config = dict(
    n_head=9,
    activation='gelu',
    positions='alibi',
    init_std_down=0.0,
    weight_decay=0.21,
)
Each number is 128 + 24 x the weight over its row's rms, rounded and kept within 0 to 255. Layers, rows and columns count from 0. Numbers have three digits each. The size before them is the row's rms in percent of the matrix's.

# q: layer 3 attention query, 576x576, rms 0.0337, rows 565-575, columns 0-71
# k: layer 3 attention key, 576x576, rms 0.0327, rows 565-575, columns 0-71
# v: layer 3 attention value, 576x576, rms 0.0296, rows 512-575, columns 0-71
# o: layer 3 attention output (transposed), 576x576, rms 0.0294, rows 512-575, columns 0-71
# up: layer 3 MLP up, 2304x576, rms 0.0351, rows 0-14, columns 0-71
# down: layer 3 MLP down (transposed), 2304x576, rms 0.0293, rows 0-14, columns 0-71
q565 117:125135135107140135144119168116134111156155144187113124141094074157150121117113170212158115130095107137116119126162125111137156113084126165133151101107131131123107108150155081115164144130129124171141151132110114133151
k565 118:144135142105112134126138134115112163121119153148117106134127132120161134130125118143101129160131129142148090109120207130142098117114176158102127122141129118123125138130117125146128100146126086127113117135113123150112
q566 112:111124074082130120136122142145125092131135125135126140174143098064152120128145134111116148129123136161140076135139111142099170127112150150131140149154159091113136153134199123118168154143142160117164160147159104124147
k566 113:113148133115129115148203140105103147120137155122122105139164107154103113104175159136101161193044157163152154147119115096123117134108109158063145089084120139114180112130131118134129140158132150125127133119111118101119
q567 115:143126129102141136152132128161090086107143111167120151100166128111117127103091159174126117134109109120148093128149099091076115109085137124098135165124110108142097134130215084117169133137144138122123123145120098118148
k567 113:119135142139151154154166120143095105133090098155134105144167112110127168097136132158096138167115139161116099134153149079113111114143117145119115116096168086169145114141110157126103124088099115174124091123151158155107
q568 111:162173059112123124124131148102111137120177129145132100136130143108116131169136138071136155167122170166173129121119083203139131157105147123120136144126137111138138111144157138160181113091151135114132146096121086131158
k568 110:121123130141120153181145125110147121149127110151113083167140137133152141095135151116135137128114087129134093119118115159114106109133133128069105116138138127172139137180115122141155146119145130124145133121124094107093
q569 085:155079081135138130161158104117101147119141128139145176110137161164134096126128098089104124139148104145127146124167102103094164141125085124139077091166159157145146154118101140116117148136108164130123114129141100130129
k569 085:152144106151113132103103128121119148101135118133112140079100144102117151163153138133128099123100167148123111103125129113160157110114115117129090126119109157124091098088134089130119152158166154134140127169169186114077
q570 122:149129123174163141094141117107117168110065122159112095150099118131168133142136115089177118142138126140118142146132117142159102146146119055115093098151168119137121127128084206143065071103127099092093107124126145087112
k570 112:131118113124150175136118117148117099156123138117151159140099158126120099135088116083141134100138155132114168141190112163130151107106135098146129121134135135090129163124132134123121124115144145103115120171114086114109
q571 081:126173155120137098110119135114138097158129108088090133106135144108101137091107103119149158102128136099129168086100153174129099105138122097122113120146104070113147122167152093120132083134107137118142123135118120084129
k571 086:146083152142175163116118092159117097138102115143149150132131115113114115101110110139172168122179149098124137123147128153088122086102089135173166123111112116111147111173128116164112135101114138113103110129112129157162
q572 089:155104085113135106129146123127126103096136132125152153129129125150131117110115129140144092141132124174136130121125107115112126125141090135117136155159115155152133115064060111132200104152149088153138147126110094150146
k572 091:116183114130077111127137150141161163111133129134097131127152109124115133173158141131137073125068135165120105121086115120124131178138134130134124129129085125143100153098087124131155122168104127169179107106141167098108
q573 106:153141100105154170142106155126106114080142142161131167117115134156124152168098140117122132183123143180132115120157090121104143132109161071130136133152142136117112138114131135105135189122129124132103117144103090110161
k573 106:118134138136112122129101081135135116113131097115102135120133123138081147148167104109090170126169075116158121102099166128147136104118129121098131132138121117149114133133150113119125139096145157132089146131167166123095
q574 093:103125164148168145184146103133138115124120131079127106112119123101122114105118141117120129131138108136109113144080109093111128150123146116140144146144146118103114178161144156114083112138126139136138120127149133079139
k574 093:115116143123162129109163138139113117134118111133170128102147158109078136129133102157108145091149131137115151121128117118107153123107139131193115100122143147116147098161154127124077121121131127128098132163160109123151
q575 110:108143117146112071123114097159117134137102084124130099195163110111135175124098161094131136158120135107103099138093158134178144132125176102114112120109139090123200109117119125100099133117121134100148148137151157120105
k575 111:122119104105094107169116163130145064120111161128139128144134186113171121111125143099150149103061123145094159140107089141139099149113105112093158138132104138078141111123135113174113149125145137120138104151089096092194
v512 080:117107100127098136090113143123154119129180094128193136123116096115143151100107124173123113169112141127163073123163149152142154106071128123145127128113099125165119109110124146120103173120126209154138101159123135125113
o512 083:125131109154163127130142075101125074137126117158136113116118140081160129121135127128176134094103099138146130139156148148104126157143090122154140136168184131117120101118078146144098097157143120123151137153100115175122
v513 083:100111147141135156148129145144177152142146119120139081150110111134183104143116151091171108127110120111118152148151105127145114154133102133105131148141114160096084133087100117140107130153129116074162125109113130093151
o513 087:158107144150118110143152161100133101137117117137104117099143135139133109118146150125119125076118107145154117130129148140137162098159137141143163166118143123156120181175150152106141142134121137122133149118104103144155
v514 080:108160128097151168128102140128109089118121097138131151162112149136085124133123129183102125168157152108120118103161179145138114109163128123118066134161135124146150135154148134107161149082119180109131139117141079079117
o514 086:117134131147131089134129103172136146129125103106126147103105153145115105101098130141117149156142134163141136142126138081127152153128159119157108121133119105114104101130131059140150120173133110141109087112159133084122
v515 080:136134163109130144196111119130112097089132105119176143120153134123136150124113106133128133136100126095107132121144170115070125092112126115128097095121085146091102143152124110135104165095178130127154132125135122121153
o515 086:123147136142167148127168128159142111174126161121089148113109114130117162131137153089130105106105122139103123100123093089143101134099094171131105118121152151134102124105105070094123126140114128172132151139128123107099
v516 079:127152129091107100156096111131173065136090171108134089121132149111130146163137102131120101124122108149159095124115139112142101169104129125136139128121137098113120116113156067155086138145099132129136133131117112108129
o516 082:112094163153122138140148136091130143147152116127115119173105095098125125088112107129140060101056094142157136145114143150089118065155165135143143110148146149107128160136111149117136128114123137093147121166124128125126
v517 084:095099148142135111123143165088124127094135152143138163120121122157164120125126165148136101154131111148116157110121134089110170129145112151152097145143153135115088136147099125086114102166066124097189103116142114105133
o517 096:113164154121142101125123100157167112159087124105123131139126112154143084141098154144110120098176110106102109149099143115137133154151132141131189147102135097121108114151116088114140093104147133153144104109130121104164
v518 080:142187153095123118094142186146130092133116152118115127157181153152106127109108120132153117156112118158132112104085152083154162110135156151166122096137142166126125121127094138094117118118064095143131106124111130119114
o518 088:103127109133137095165156144088139151116126119123130137103121088105164133151128138102136150128138083099142154173121145153096156151155134091136179136141127139103117128117131141101140109107163132139166131160121111107154
v519 084:117156127140132095099133116175126076127123111112092116149107114148121077104096139150109170129108135107154130109118142134109119138139113120112120076156127119170114146161139111089166101112169106116122121119136137124141
o519 089:153136102121122105117100102132139178115137155146141170140109086104114113143171154152126143142160151097151145139150157064123189153109125117161143090162100126155134108108138123117105129138098122121127116148140142101126
v520 075:144053140168144102122157138096111122088131157113154168119136116159137134120115111154105115155119104160148106127122094079114146164130117112158149117163130137143113111095134136163100136130126156131155152070143119140105
o520 081:095121130139116152090147111136148174107149124136117120139107185129163133164142119106147099133166097105111138136173102139184135148075099128111106111102115146121110130132103099117112102154091101110114150143153106126135
v521 086:118152084069107158196138144175097076168150121135095115137118145117142132160117151124098133152131109133106134144097134131094059159135134091166101129119137111091139148112159099110102174110169146134119115098111137141163
o521 094:148135145120102145128090148134138151167141097066143141107107126143099152152118108154100130125208143113161149149126175125119118129140100146132103118164139098127127132176121087143115120140113112143136133126159148158142
v522 080:120143113151100162096124164126130147116127138118150103156156093127136134128112176158132120163114122110082142121136145100155146135107160121126147172133151129150090139133112111143144119111123077104149124114116117145114
o522 092:112132119093155137162111121111116112128112142131101151103142102125134143134135123114168113097157088134097110132096124143073138156181169102136121146096164114122126115106107135111152162136133143133090114125115121117127
v523 077:103141107093163128164148124139072157119117150157129157139127129104184145121165111140132129117119149157132104117095137113147104143145108117150148157136133158143111140126157132131130123142151097147139173154126148131095
o523 084:137120124109108128124089158165133164082116122122156141106111181150134125157133111110119122144156168108135131181180146120115147163147124098117130117082151145109127118117071162159101121153131138108139076120143113102149
v524 077:142152176128090120093148171144101112177112134125101110139153133106155105134120153138098102110157129107101130159154155172151158113161124132110088167106124154132126099121161166134171140134149085090063126103120123114142
o524 084:122093143132152103124103174137136162131129087117121123159135085143105130121107168133095163112094104126150157111112157122110102113132117153112154127121140100105139164148194118107119165123116113128164152132120149110143
v525 073:125114136168136163124132141137112158098133115079094127121149136129157134108162117075127168142127112101097137147104100151118135138144129157155127161117113153156114123105115138122153134140169113089156149105115127078106
o525 080:113152138113121134126162138125097137123148139129148123112148131157144114159091138147123105133180112099137083164166087104159118162133124121139134143108165127118102091123133152144100173157133091172066071125138135143152
v526 081:088119127176130152142128127154141161129142130075115107133138152124158124104131112113140114123119105116097106135117142090130110127095105123124106105130165114113153165115140125133125139117129073152170165137095176106136
o526 085:138157169131137148136104073108074112129100171153097117179104104123106124108135136118141114111168112064140123115119094146157099111133138186130111167124100165126127090092137152125133134160118095109131123105129190158113
v527 080:076119151135158147072119185157150147116118098141156129117128166108075111144137148152078120114140124123132117153160151146125109075121171109136137092149166124157085113133117117096117165145139099123127093094127134153093
o527 085:134112137132108108141124137111122129103064122124102136136162137130120135139113080146124137110109102130105135107125092140095150140184134191136130120113124139095124105128169158131128153150102139117129100157132137083124
v528 079:109159138120118171113139147132155124147154152081127144165112130157138144149122151120126161116152134152125167128101112113126130153152148095158100141126148151131113125135098099137154129156099114101105149155126148107130
o528 090:140139124147097120140086160190132084092141120110128118075087122121132110154122147117116156147150140083175137156116190153093141122152193133131138116144111124125098118144106114115124130156127121126131135117115120080106
v529 078:137109083142156128115116135114096137135127117147125090132112149134146116122155089115133105110129130157092165122151120119095168121186129151144142111113105125160132143090178146138091135104121114130164113135109155170123
o529 083:148128128131070115109153106133124145155121116102127091191124100121154139134106093148118095160177149053113116138094119139141134126106133136099081136121133159107138158111158136123146120158118139127154130103140128148090
v530 080:115101142154114137099134129099115160125166150088149127135125112115117146116151127120128143078115122121105119163100169124156119119129135123149129145114129126138155138144144105073129090146148132135200110116149123142150
o530 083:116110171093127170146091136116125102166129093116152145123150134118117106175103187128138109155150086173119134127153106087139156113109120132122131145103156108139112127107127084113127117123120142125174103121145120119160
v531 083:143124135133152128151128151131130149161093130094141119118139093116196151135127141144102155143110115111073075151139105079152217127123131092096142136160112135132114100100147100153119156160110094104108100109154117155087
o531 089:112129157132125125086123087117114135123110109124109114136119153117143151151091135139105143147120149216121136105133170127123099163137135153141150078087133145127108092143126098124114139141136131125112139123127166113113
v532 082:118177129099119141178169111126120121130087128131154130108132117114134100102165135115080156141114117109113085138137172124117104111117128121177128119178139122146108116153145089124143114124148106149129160180178126126130
o532 086:110118100137096106158099127173152148132111146118150112115093158100109173141119110148129158172159136093117142142122132116122164130110134122138152109090124142139099127134082137167133151130155113189126108068143116088142
v533 079:075121128083136145095129139151105113180149136088147152075151120134101084153158165147174164119162115123101122142133127110092147127114167133159128149155128167108109134097112134114098122132058134151132124134096144115093
o533 088:137130121119123106136179113111092136126168104135140105071120120102155129111160156096123129108124101175125126141171104144116133121140173125097183108153157177146124093121096156104127118126123109104162109154135117126136
v534 082:162098141157122134166146120104132093152105135118117133119079158113145161145127099136113140096148139121132152121145123164121083147123085120148160126115149103140148110140169152124121157117152139161111131171115103116120
o534 087:152121127111100149140105128146137142129126103150149126128158123127138098127120137083153117157196137123146125166112125098128136091115175122138078162136115127135139115153101170126085163121135103132142111120090162138148
v535 085:138136092109142140133110138167153131117146137120153097121159105121078127149125186134145107144125128144129147103173162141125152122093146122117130089109106140109135141128140137123117090118128128102089123118134158132146
o535 091:129124137098107141135122145093109093141147124146131140085137178076076134104114117147121133121109144147127123125091146129094151124120097115121094130116143119117134137116139108124148120175106177143125170103106110150126
v536 082:149076138101100142153098143151142127111152088156068118090136109109151150110106108124124160117129113140130165142140155149110107138091127099111120109116148111123137127138124144155093152127165141176122142137129123152137
o536 091:164123137113127150113137107145112126101184135115120156129131155108127152099123099134149085112107153149111117083149105121163079122108087135094075123114127144125125112120142146150149171154136155108112145135130118143075
v537 081:143152130143104117132108136111103174133126104135188128163140160126100139143112156133130147157151147137103138149095156120128156107101167149092098128145163146121122087118183134138142169131147139148075120120154132140127
o537 084:123130135144119138113056114147115110150125153131152154099166152105112111143111100090119148144150146140090099099096198144104129123126137094128088150109134111135103125142094137132134155138099118135131146107124150112141
v538 080:177164162142166151108156076055118119147090101170149110106135125151100123141113141140140117101142156139158167126109130162129132130161104177091119107121157104139116170124101156147107104165075115142088113177124097082118
o538 086:114165101119092099120173103174155102107111114136125146165124136117153107171126081136149161169151185116092153146159107097106160125080139112097136137156117101125127078135142131126129105065126121144086128112155128147094
v539 081:121144140106099109133116144144136130121166124124085133155119098129149127102117163129118140124123128148101105164145129111100131103118133125146114133098127131096160126138085097112144107142119094100097112083140103141180
o539 090:159121153148149127149118139155138081161147122095107168084122152119130118136110160133076148068116127145158165150121129152163115105160084158126106099152152106147122119154152106132127153116120113122133153130082128150109
v540 074:177109154155141156150097127114141095106114111138164149101156143142139131137112108175169120161108111103073170134105087175189163137122091123098156153142163104136125147095095128135166172151130150104142116104098104111151
o540 080:111138151164148108094149088108127182110154106142092131169119118144163118101103144125117183141144146154162103124136089128108114133098122152143112152131115171103093081138167148132151138105087134148125139147098120164128
v541 077:119121108147154117096150153091138126108107159096126105123150117181132141125151129128127113134132145158111126143080060089164192142146138145103090131112108107135136135083098150116150161174075123086130134113109124132087
o541 083:125119130133097104104137171132124111133112081121135104116153152118157131137109115164139136109181153139116113211112134134130137150092105110116140118126123155138087094163097140082178078094139100163125127103094104121148
v542 089:141134113121081074126116126131158148163117110139157125127145135130112090088128136135096132121121117109152100156134094134116139142101130122090126088126085123154093098140105135110147079148134137132130139124144158137150
o542 096:140114115133129120111097139164128135124132122120141103128115138118121117145177114130128088131088132142125147114158177107128149134130130148121156086127126138147120128165134148144110101138087158123150116130149139140117
v543 080:137165098120140132109130119096105101095089096108148124130154144138108149157132104158096112103136161130104141105136101145173157186138106151145076155159140122124155099153099132104125146130120151142064121115092135112073
o543 091:110152138129128116087151151140141151115136136109153087137134141113117127149128104125119149171151133155122104180125108136065117124121167110143125114107130110128086132115089157138103124146183130134144104146154124123147
v544 074:128120094130127100123119119101116112117118132074149126129103133144105128125156142153090158156134191120131127110150141118115115144104101165094092113098112098124134162098097158147176127121132110141149097176118117124144
o544 083:098124122150102166133117091164156123137142109117101141116124141108095120129132136098105147077248129107106099147125138152134177139100111134120111148170134142127101100161111094120135079152077126163108142094110114150138
v545 073:140125161125082158142144117115162169104096114149162135105130121189100121111119116103146113120135163104145155150136131095135136119118123115149086127151148158095121107121162147127144136102138113126110117098115124131125
o545 078:145186136125122150145112145174123117135102138116133123080106120085134148116120154136085100108119088106131127127114147133109116120157120114142142145172103131144110175140077143101078129089144137135113122135162126114134
v546 081:066153167103117134066123119097119189090117122180143133155141102178162166087100142155124165128121135139127125142098138136148159160157120152140157158097127102097144157129089115125105098104120164115157104137133146106099
o546 083:100121124138148133094123140080111105132104132115133151101156111090116119125153130100087102146082134094130129124105107169134129092102101116141147084154123124079149152104152129104180106102170102118137085113084154152147
v547 077:101127129123115146176088123117166142101103096132185118119101148123147093134100097118115150116095153119132109132142130118122110158105075141132125126131147177136131123137098134118148159184159125149118099116146149084140
o547 077:099146149135148121133104100109094126154106109111171139143149119124163143126116166163112105101140126136121117102144099103184125097124131162128153112118094173103112141100124148122126169105157153103114162148103136139133
v548 083:137168158154157149106148144089123137123137156071147162142097158140071099164141145144142119103135135101143206106144112131128149098131182123140125144113134089100106094086152147156113168106100122144099138140142114123136
o548 088:120125093091115135136133197153125148105140046131114150155154130104115120085109113100108188129120186169123092127131128158116125104152120102141138142138108114138125128128136132122155123173170147122097148142128122094138
v549 079:095112149124105131101119126109150087119152140107108080186124080179142125102137150156185124138109152112102134143114148155140133122151093130153122139128114096122140170121095081133139119109153136119156167136094083096137
o549 089:101124150131134136124097120120125091132121145165117197114154126122164142174104173088090136110153098131113145161083123083123171143132171148135134113140127121119124120125123102093161120108132127165132125135125152094151
v550 085:125179161104138108125127144175087142142169168130142143134123100121093079154129124152120124160146095118161124121145122107095136125168133121126116136114143066120118128090156101104128138119092160132092125153152108108111
o550 093:134110136097128121169108132138133141154101106129167172096121148086124129075173168099137138117097145134155168173112174125156119100114144094109170123123125119143142147127106116106132130068127104088115128149109151108137
v551 080:102086117138108124123134127101147130123123131127111121085127139094111128143172092118123157119120096122130135104133111146105149123140090120152112138138163141131124131119125151104086137105140142163149095117120103104145
o551 088:146149115110159114086160109173115155152152115155110121137176145116124204103147113134126147133130102102089105090144059123170118174123127139089095128088119185143116104081126146129117152145082114116112141107135130162110
v552 078:133112110109111130118124134066129091148122126135109106109143123142112143113100101098137156068095174128114168117150133149138146174148152180135132120119131142110118172117105167133165123112147148158127125116135121118112
o552 082:162134138110139151053163155137113150131116142137077125128168151152150152146124085123119123091120114134170120156140150101092136152110131109148125099135104132116104097150133128142153140155123126144134115110144101106119
v553 088:113150110142109088123112168134109113121165120132136092156148141137096106156110154140132102111134101123189122104168116143114115094095130141088151097093122136125137081167150105157125125140132152137150104114154150172120
o553 089:139106111096128092138162149104132107135134166113117100134116129086099164081150072105165102127121168089060094084116197152151139137128127125142071140128150100142098130105151131122163132169118110109129165115113162108136
v554 074:135124136145115119123098075086148123093099106148147147159175129179144113130115117124131128142125158118124146126116159135162147153166108115135115136108165101119117091083143159142152110153124088156112152094143124157098
o554 080:097139107127135114109109098084146101128108162124144081133110140109133110132081114142138132099053140171143132117130142095105097117135185084115191155117123129139124167122150163120144097069149117147114098101121097128136
v555 074:087110184116098127113138159150137099114177106122125142126120110128116117120113162121155142133121101154141140129149140151130107132107164132109096125078158100105111148137107116122130118120147151150134095117124162108196
o555 083:170081155125131148153134139119137063199135167148076164123159133129127138132136145120104135072101133160155135111126137084170134114145076179131116129112130099125167157112177124118162094116138161085143156142111127121121
v556 075:096139163158118162092130104108134116125101144097162117159169148120108118105141126124054120100124166135146141124119146129137130068146143126131132147112155143171126055089126145156158104159119113135110132138098133115107
o556 084:138157106127126109171151144115141161073106074164116153133112116111115108148092154108122135129085141151116121142109102129098121163128117114162140122106135143076111122134150164140118136162135086178149093114140118115169
v557 078:152123140146151153085100124112166147131102170106163155102121169135134145114157128143128129114126139119144118141127140151068117127093139175115147138143152116122135116168156150121134166137119158145143125097142109128114
o557 083:131140154149119138127137160103116117123145115119129134178136130136118098126083111150133122124121146150093136115118121167126104141145110148139083122148138138116110108102140126129132158101125143088107134147115126152123
v558 081:160092122129130112153119191127138099134148140143140116102115117103124162153136121138157135139127107097114118092142104143109112124121129123150140112165146158144090132116103094159141192118130107162110108125102129103113
o558 086:159119142127119142124117105113135141162095120161141130117109098106137097122108129105132137095137082146133110148055147108099124111136165141122123139106124082110146163119102082128074145122149133127163180147106106163167
v559 074:187145101093107135117082187122144113127150129161124108121099111110091138145082126141157120145130185123096142122130130184109132139148102150102144136131115116092117110163098147150107108119124128080147133126151152133162
o559 079:141113134172138116100154137125135145120147156103128116161121095138150155099138064125119120131082141107151108113115137149089075148130109115091089096109138159130154127154138139129140152138140159114135152170107136126102
v560 085:145150095121147122134131093128112177112056118110121108120113137107123133106165087138132102124117150140135139132126105124124129113099129159139158121117163126137085129118164144126128166112148131128108128110126130113089
o560 100:122135132144115133077158105088091179080103143165156111155105114165108142152105087112182143146150152092120110130141086125132146143115129106139087146111124189131138110092136160121101147140125124131125129114170155115102
v561 079:126153107145126110117139132171106101083158103133145102130116116088092138138134154153103167157140110143150138120147107097145129094064128122089101098158102163125082127117126160145117148109124139095165154100137163187150
o561 085:128122096126153113125136117120130123121130179102089134124137135116088104130154070123154074130098110132101103131102142152109166131141101120115126136125130099105124144121141100149168092181131136113130155114138126133157
v562 080:114141176090110157163112134058150084104174145091116173157154116165150084104124130090152123118120150124126137098149103119153136144168144132110102140131131137099094108116111122113158085154113138120159096126124122129160
o562 094:158121156131151114187112145147113108135132145117124151073134097106156151118114156137126121066095122144150141133110141132109106103150118126130145132138136092122122137116097127100141129117113136127149153136095106106143
v563 078:116126157126113123134139170113158113134166106128126143131143149113123097111079169128123157128144108147143141108150120168102121101098120110085160074138117145122156113147122134104142113113165149104108148148135144146141
o563 088:136099160143146149165095165148147093114146124137103167105111163138143122131162083099137097103125121138138135125106170170140118096124085153113096126122127098127132120152159115131166106154139135106146128126097113127145
v564 080:157176139119105088117141132152133139125119070105096143108103112128145152094125136123109112113157135129141131128148134139134151124144125138153154114129093130112135140142077148146097167115158106110130180156133140148130
o564 086:136133118149154163120109158169189089115101145130137139137120130132107099125156135151114130113117127131142139143117144173119133146131104103159096125141154132121114104178149120116106050137145142119130105099135117127167
v565 078:128152104099146157107099104118114154093093159126127138148147135110103119102135154162111128149162152131092112123149149114130154104167159166170095104110191112099163098145134130123114149125085152127068097144134092122116
o565 084:146131094153082094119121137111114114131146108148143170082133171093089097112118134110138173155144123152154143165124141115143118108106174109151167124136150141128128175116122137133151143104172152117142155118124117118137
v566 082:103124106138135148151153114131093116094090152102130150116163153131081152112104135150087112086126137137141108109123112140132151078125106148138127135109139136185186143173110116135136119119109114120164144114124076100115
o566 089:076132118105150106145146104084116123120103097133156109119109106119172144115109143115131153199167130102111104102124105149103134151133151120171128143134132132118133076116153114112132152161096113134115092142147136118166
v567 086:152124079145124127126166127154113112161121116128129133118069134132138121112149123136110126184119135169160108124120140152135085085095133120140142121137109167170157168134180137126112113146114119168117107107150144222149
o567 091:130114137136107154145087153129165131111131109122113131159128159094092118171123105138135113155126135104107113152109166102122133148149107120111115157146111120132164126154115142143096138132100120117167117139130100137151
v568 078:133163127092130084098120145180164111100117140121155140128133118143135100134079150141120106151102119157116120101129130104144149140109141135122095136118162160126134115157117079077131081133081119166136119110147139105150
o568 089:135105134166116115204088118123120066163139137135106149060119147080112133151136194130100143099102090142138122120097172125099158101151129139120175153161112118123141125121103108146144075127140136143135128130121089111153
v569 079:119124142136105166120096158119145125139177095128140123098124163157147138103140103106106150125136098123125138161128154150092158116148106152115121167171128087105165191132112127127116140106124153103098140121122137098139
o569 085:169137152154100123145116133166113095149126134133099141130164109145123105101123185153139131121105120104119150136149092091143111126119104130123094101108123150153147172108162123121123148100129111097124091131103119142138
v570 082:147155141152105158122091087119110149106164135107121110168125153117060153123128187133129109123109113127184149106130105135117138097104163122104108109074121109094124107112126104114139119159174146107136156119104118161121
o570 085:116122122122113118147142140145132113120094121099144132113108090110123093095151091081134121140084170112140113115090185134102092101096137078107131110158113111146158127128114170163142099129117133110160136110118139117098
v571 081:139132128123136143149165148157125107135112133150082135096116113147101108134117174095122122127107139160102131103133102108092175132119167108110104147109147166152128124121153058107118129148149118157133115157143105165144
o571 088:118108143103131154133062114134116137123118132134135170132143091153110117156155104146149127155114136179070120134105133169108140113159123149131101127124131098097155108118132094129097189128114147105078152104142158107102
v572 081:104132142162116128095137173125194151129134141142159121103068112134117122121109137116130157131126110158116124094102095145076120152130161128136148162142126124132135129158087108078121173110129147142134125135142111141139
o572 085:147132142157121105117132103092134074164126123125126126139165138112131141152119106138128114103124112175101123076087134124110112145145161123158142128132147125131116125146120112129073125115121145159168164118126122122121
v573 083:150127100114129158143108164172106120114109135161138120120105164128081175162182095160136130132128165135130127148166144157098146100141125156117164079145116088121104155091138161142120100122060167154103145157161094153097
o573 088:136153096154132076111135140131129136137101093173113129173121157116115125132126126112141136161140156159130134139124145138130155157100166108142089130106141153150151127107123113097115127083120110127121103122116149093086
v574 088:132087125150120149154138101079105120142118124137142124122148122124166158096109085098186125112116104110138074132136122139137168119141123129113161150152143166103110121129126139115126169113136161117137108112123124150109
o574 099:104131134125157117090170111085117162134128137149105103149140083162130149111129110134162147115108131118090145087141070115176099140104123138129138145078147158143152099100139134141135155138101126108108123143152123166104
v575 080:136166120174102098077130172143109112144094113137127169097157141129103122110109153132140093125150148100135156113150099101116140147115169138073119159140166105111094086105085173105143119099138116114135129116111189079095
o575 089:113126137110142144121104114089107144138119124146117126153093108146112105113152135138130100061069114144144109147105153185100139130181140133175128081143139117108121124127119145120177079132143125101120116138112079135134
up0 104:070139137110142127154149085113109103101096143138104164135120144082106118125130156123146113191094071134118149130104129105087150145142127125149110167108138117157125126121126169097138113102094120133153158129111148108161
down0 094:177136077150115130102124134167149116109168113160096119167134140153126156146106104085152153125106112187128114134076166139124137130105132126161127139136150135119156133107167142175141116119097126105121148104114122112132
up1 112:126128100176143115101193111131120158123146135111096126120138123118119140106115092106103162137138062124150152134093096101145129165137096099162123117133109175129137089115124162103135109148140104104132098145127130114129
down1 096:143116126118128164147156122125095096125141153104111165123109113135099144127102092139131126159237129000136113138131145144135129109099113135129143134132121090133162077127140148139148128137144169096109155143142109139150
up2 091:108120135147116105119142135130137095115096134092162158133156144161131166125143173135104162121103139137141116064139074180166180141161158141158133145088106114112158112085153129143098154144153127165127128150130135125137
down2 088:130096166098116128141134137110111161162168140143104121113153108093134091114146096080127143166126146112125137117061154105086142109117110105092084131123100143110175193140126137124093107149135171114129155111114159080081
up3 104:124106093117162128146105124099120156132153141147120160150135162126143090141168117119129126149132115128119116111149121127136104124116126090124099118115096065154130104151119151194105126126130116133117104143120128110144
down3 104:163123145105116139137131133108122120092127131121097129128169114094111136125120144106120136155174144108126142132127106116128112125138110117091099128153114155112138129107159108167125105127151112109066119170104143120095
up4 083:088140101086108127146199136140135116127127142127143135120134118125148125109135121128154133113117146131126147130150116080116126097168111131130140160063098125115158154128094159088178159100147092153154115153152144139096
down4 087:138110103144097111118139116082145116136126152123148123099147140120123160134118140154121121123067160194106180103098127137114147133138139105157110137182137105171123150136139115169131092144116168102146152112097179097138
up5 103:138134132110113113124150076164098113131075128124137157129108156173128088111094146102150122142110168163128155121141096106146157122180098146144158111119130165119146118127126118074097083139118144131183153143153141112120
down5 093:097129134153138137096145186121108078117111127161134109058140079139130131141119123144173118153104147151169141188106144091130123143112088111132143111119136102096138120098100090120131131129154117089139121141122137106080
up6 111:149125142136182146102124111153119132143139101163160118133108148140145132157157154137126132114114159136132115130150132087133112112115108145132133139120116104170129114118120143141115105102127120156156141142134166177134
down6 123:127136097105119126094176110131055168142132129176152133127129098057166137173116123113139154144117135172125144081160135118130122135116102117117140116129118132107165151115107126135096102099117161114120143117088139163121
up7 108:089113118147161118166139134150147041114093139156128140085110141122133096080128157085111109154117084124131099118144127131123127119146119112127143111111089109158126053157147159155109154092139146095135123110162162119142
down7 118:081140094138124156128152133123145150099134096119166130132132147138089151134125134090149121133036132208119150076148125130143083094160139131150128125122141135139125125145134117146122121131093082151171147158101164133119
up8 106:123095133158115125092115163162104095155154096108137110161130118120138105097088120109098130138130123138109094094113131124139157143145134152152172112117094123147164090141138085170156121101116122153102097131139193112108
down8 096:114122150101151100107111138148136119120152125158100193122156139104128162131108155093137085093131132153135108133136148112123121114150116130127120157096147166119208131148077105090075177117129188091176121106108104151126
up9 107:154149084111144100097095159154083087151134122123106131132115124120168147104088129155129112107137129154124136082102110104083138170111120089157102118112100097089117092164143112138132127155136151156184090089121125140120
down9 112:151130093127124155112107152153145152095147116111075116078152134149105131109185101125103098167089142157116141108142090132172143128135122105143114137090120092115086130109147129183152136110133078138137114129145117108163
up10 097:177112118110167120164135153105091082171160124161169121121144088167146161103119147143088153122142086121100141095155121134111164129131129167111181139120146129108142126160141110110117140071108123111120118127157127135147
down10 098:099111134171157113147141151121140116139085136111110155110130166120126111126136101121117161120192126041108136097158107129124154088110140112142149105178125122131114132083122154119156135139127109126127096160094137130123
up11 102:081081122122169135081153117153115108118141129171112135124153106123158168140153083090100153151114099131121135108094157134110120160117108152097152120129112146154117111105114151089132101121094140132111105143132146078145
down11 107:103125119082120148146107124135104103121135119116076137143204097127161139138113136144169132099123147137093137169125172094096105153108130069096142094155133147116156092134134107120090090167096140170103159143114121115116
up12 087:138123091153192151122155147116108132129117137113110110147147117183127171108105146120139109098104156123142169129131067131131128096099085121100119145128101181173157148107108127124096141068121077122124117135128146147114
down12 085:142102117115151116142102142113113101159162124116163137126139113115130107107127140113133153149181148096129096124095136121104146130137167171100116122111135133111149144139140085122095082122140126158144169135148121080147
up13 104:097079086101110086122140113135108128138114108157161068183186133146091181147114121090096099112128137132154147161127133124128166120105129133154132078150118088134096102166116161129100112116145144170091090148135125099102
down13 098:118134114133192190129150126125148097105137065130079200128105133154147118141134125125172124133190111114115124135139091127184110087127120109149125131120133096112126113103111138126173121084145169109116128098084101143134
up14 107:128137169129133108097138162081161154101094120123109095074143142157115098134156074088106150119131110159133104135155087185142169109119101077149158166152115148175117103131127130138135179145138131130130118145136103116127
down14 112:114145134141139171138159100124099139144105133127139086078133126103127112108163112155138111156163137146126149122136144127101145121146080119144108122137133115122095080154117138099142124176168150173091153144107122123080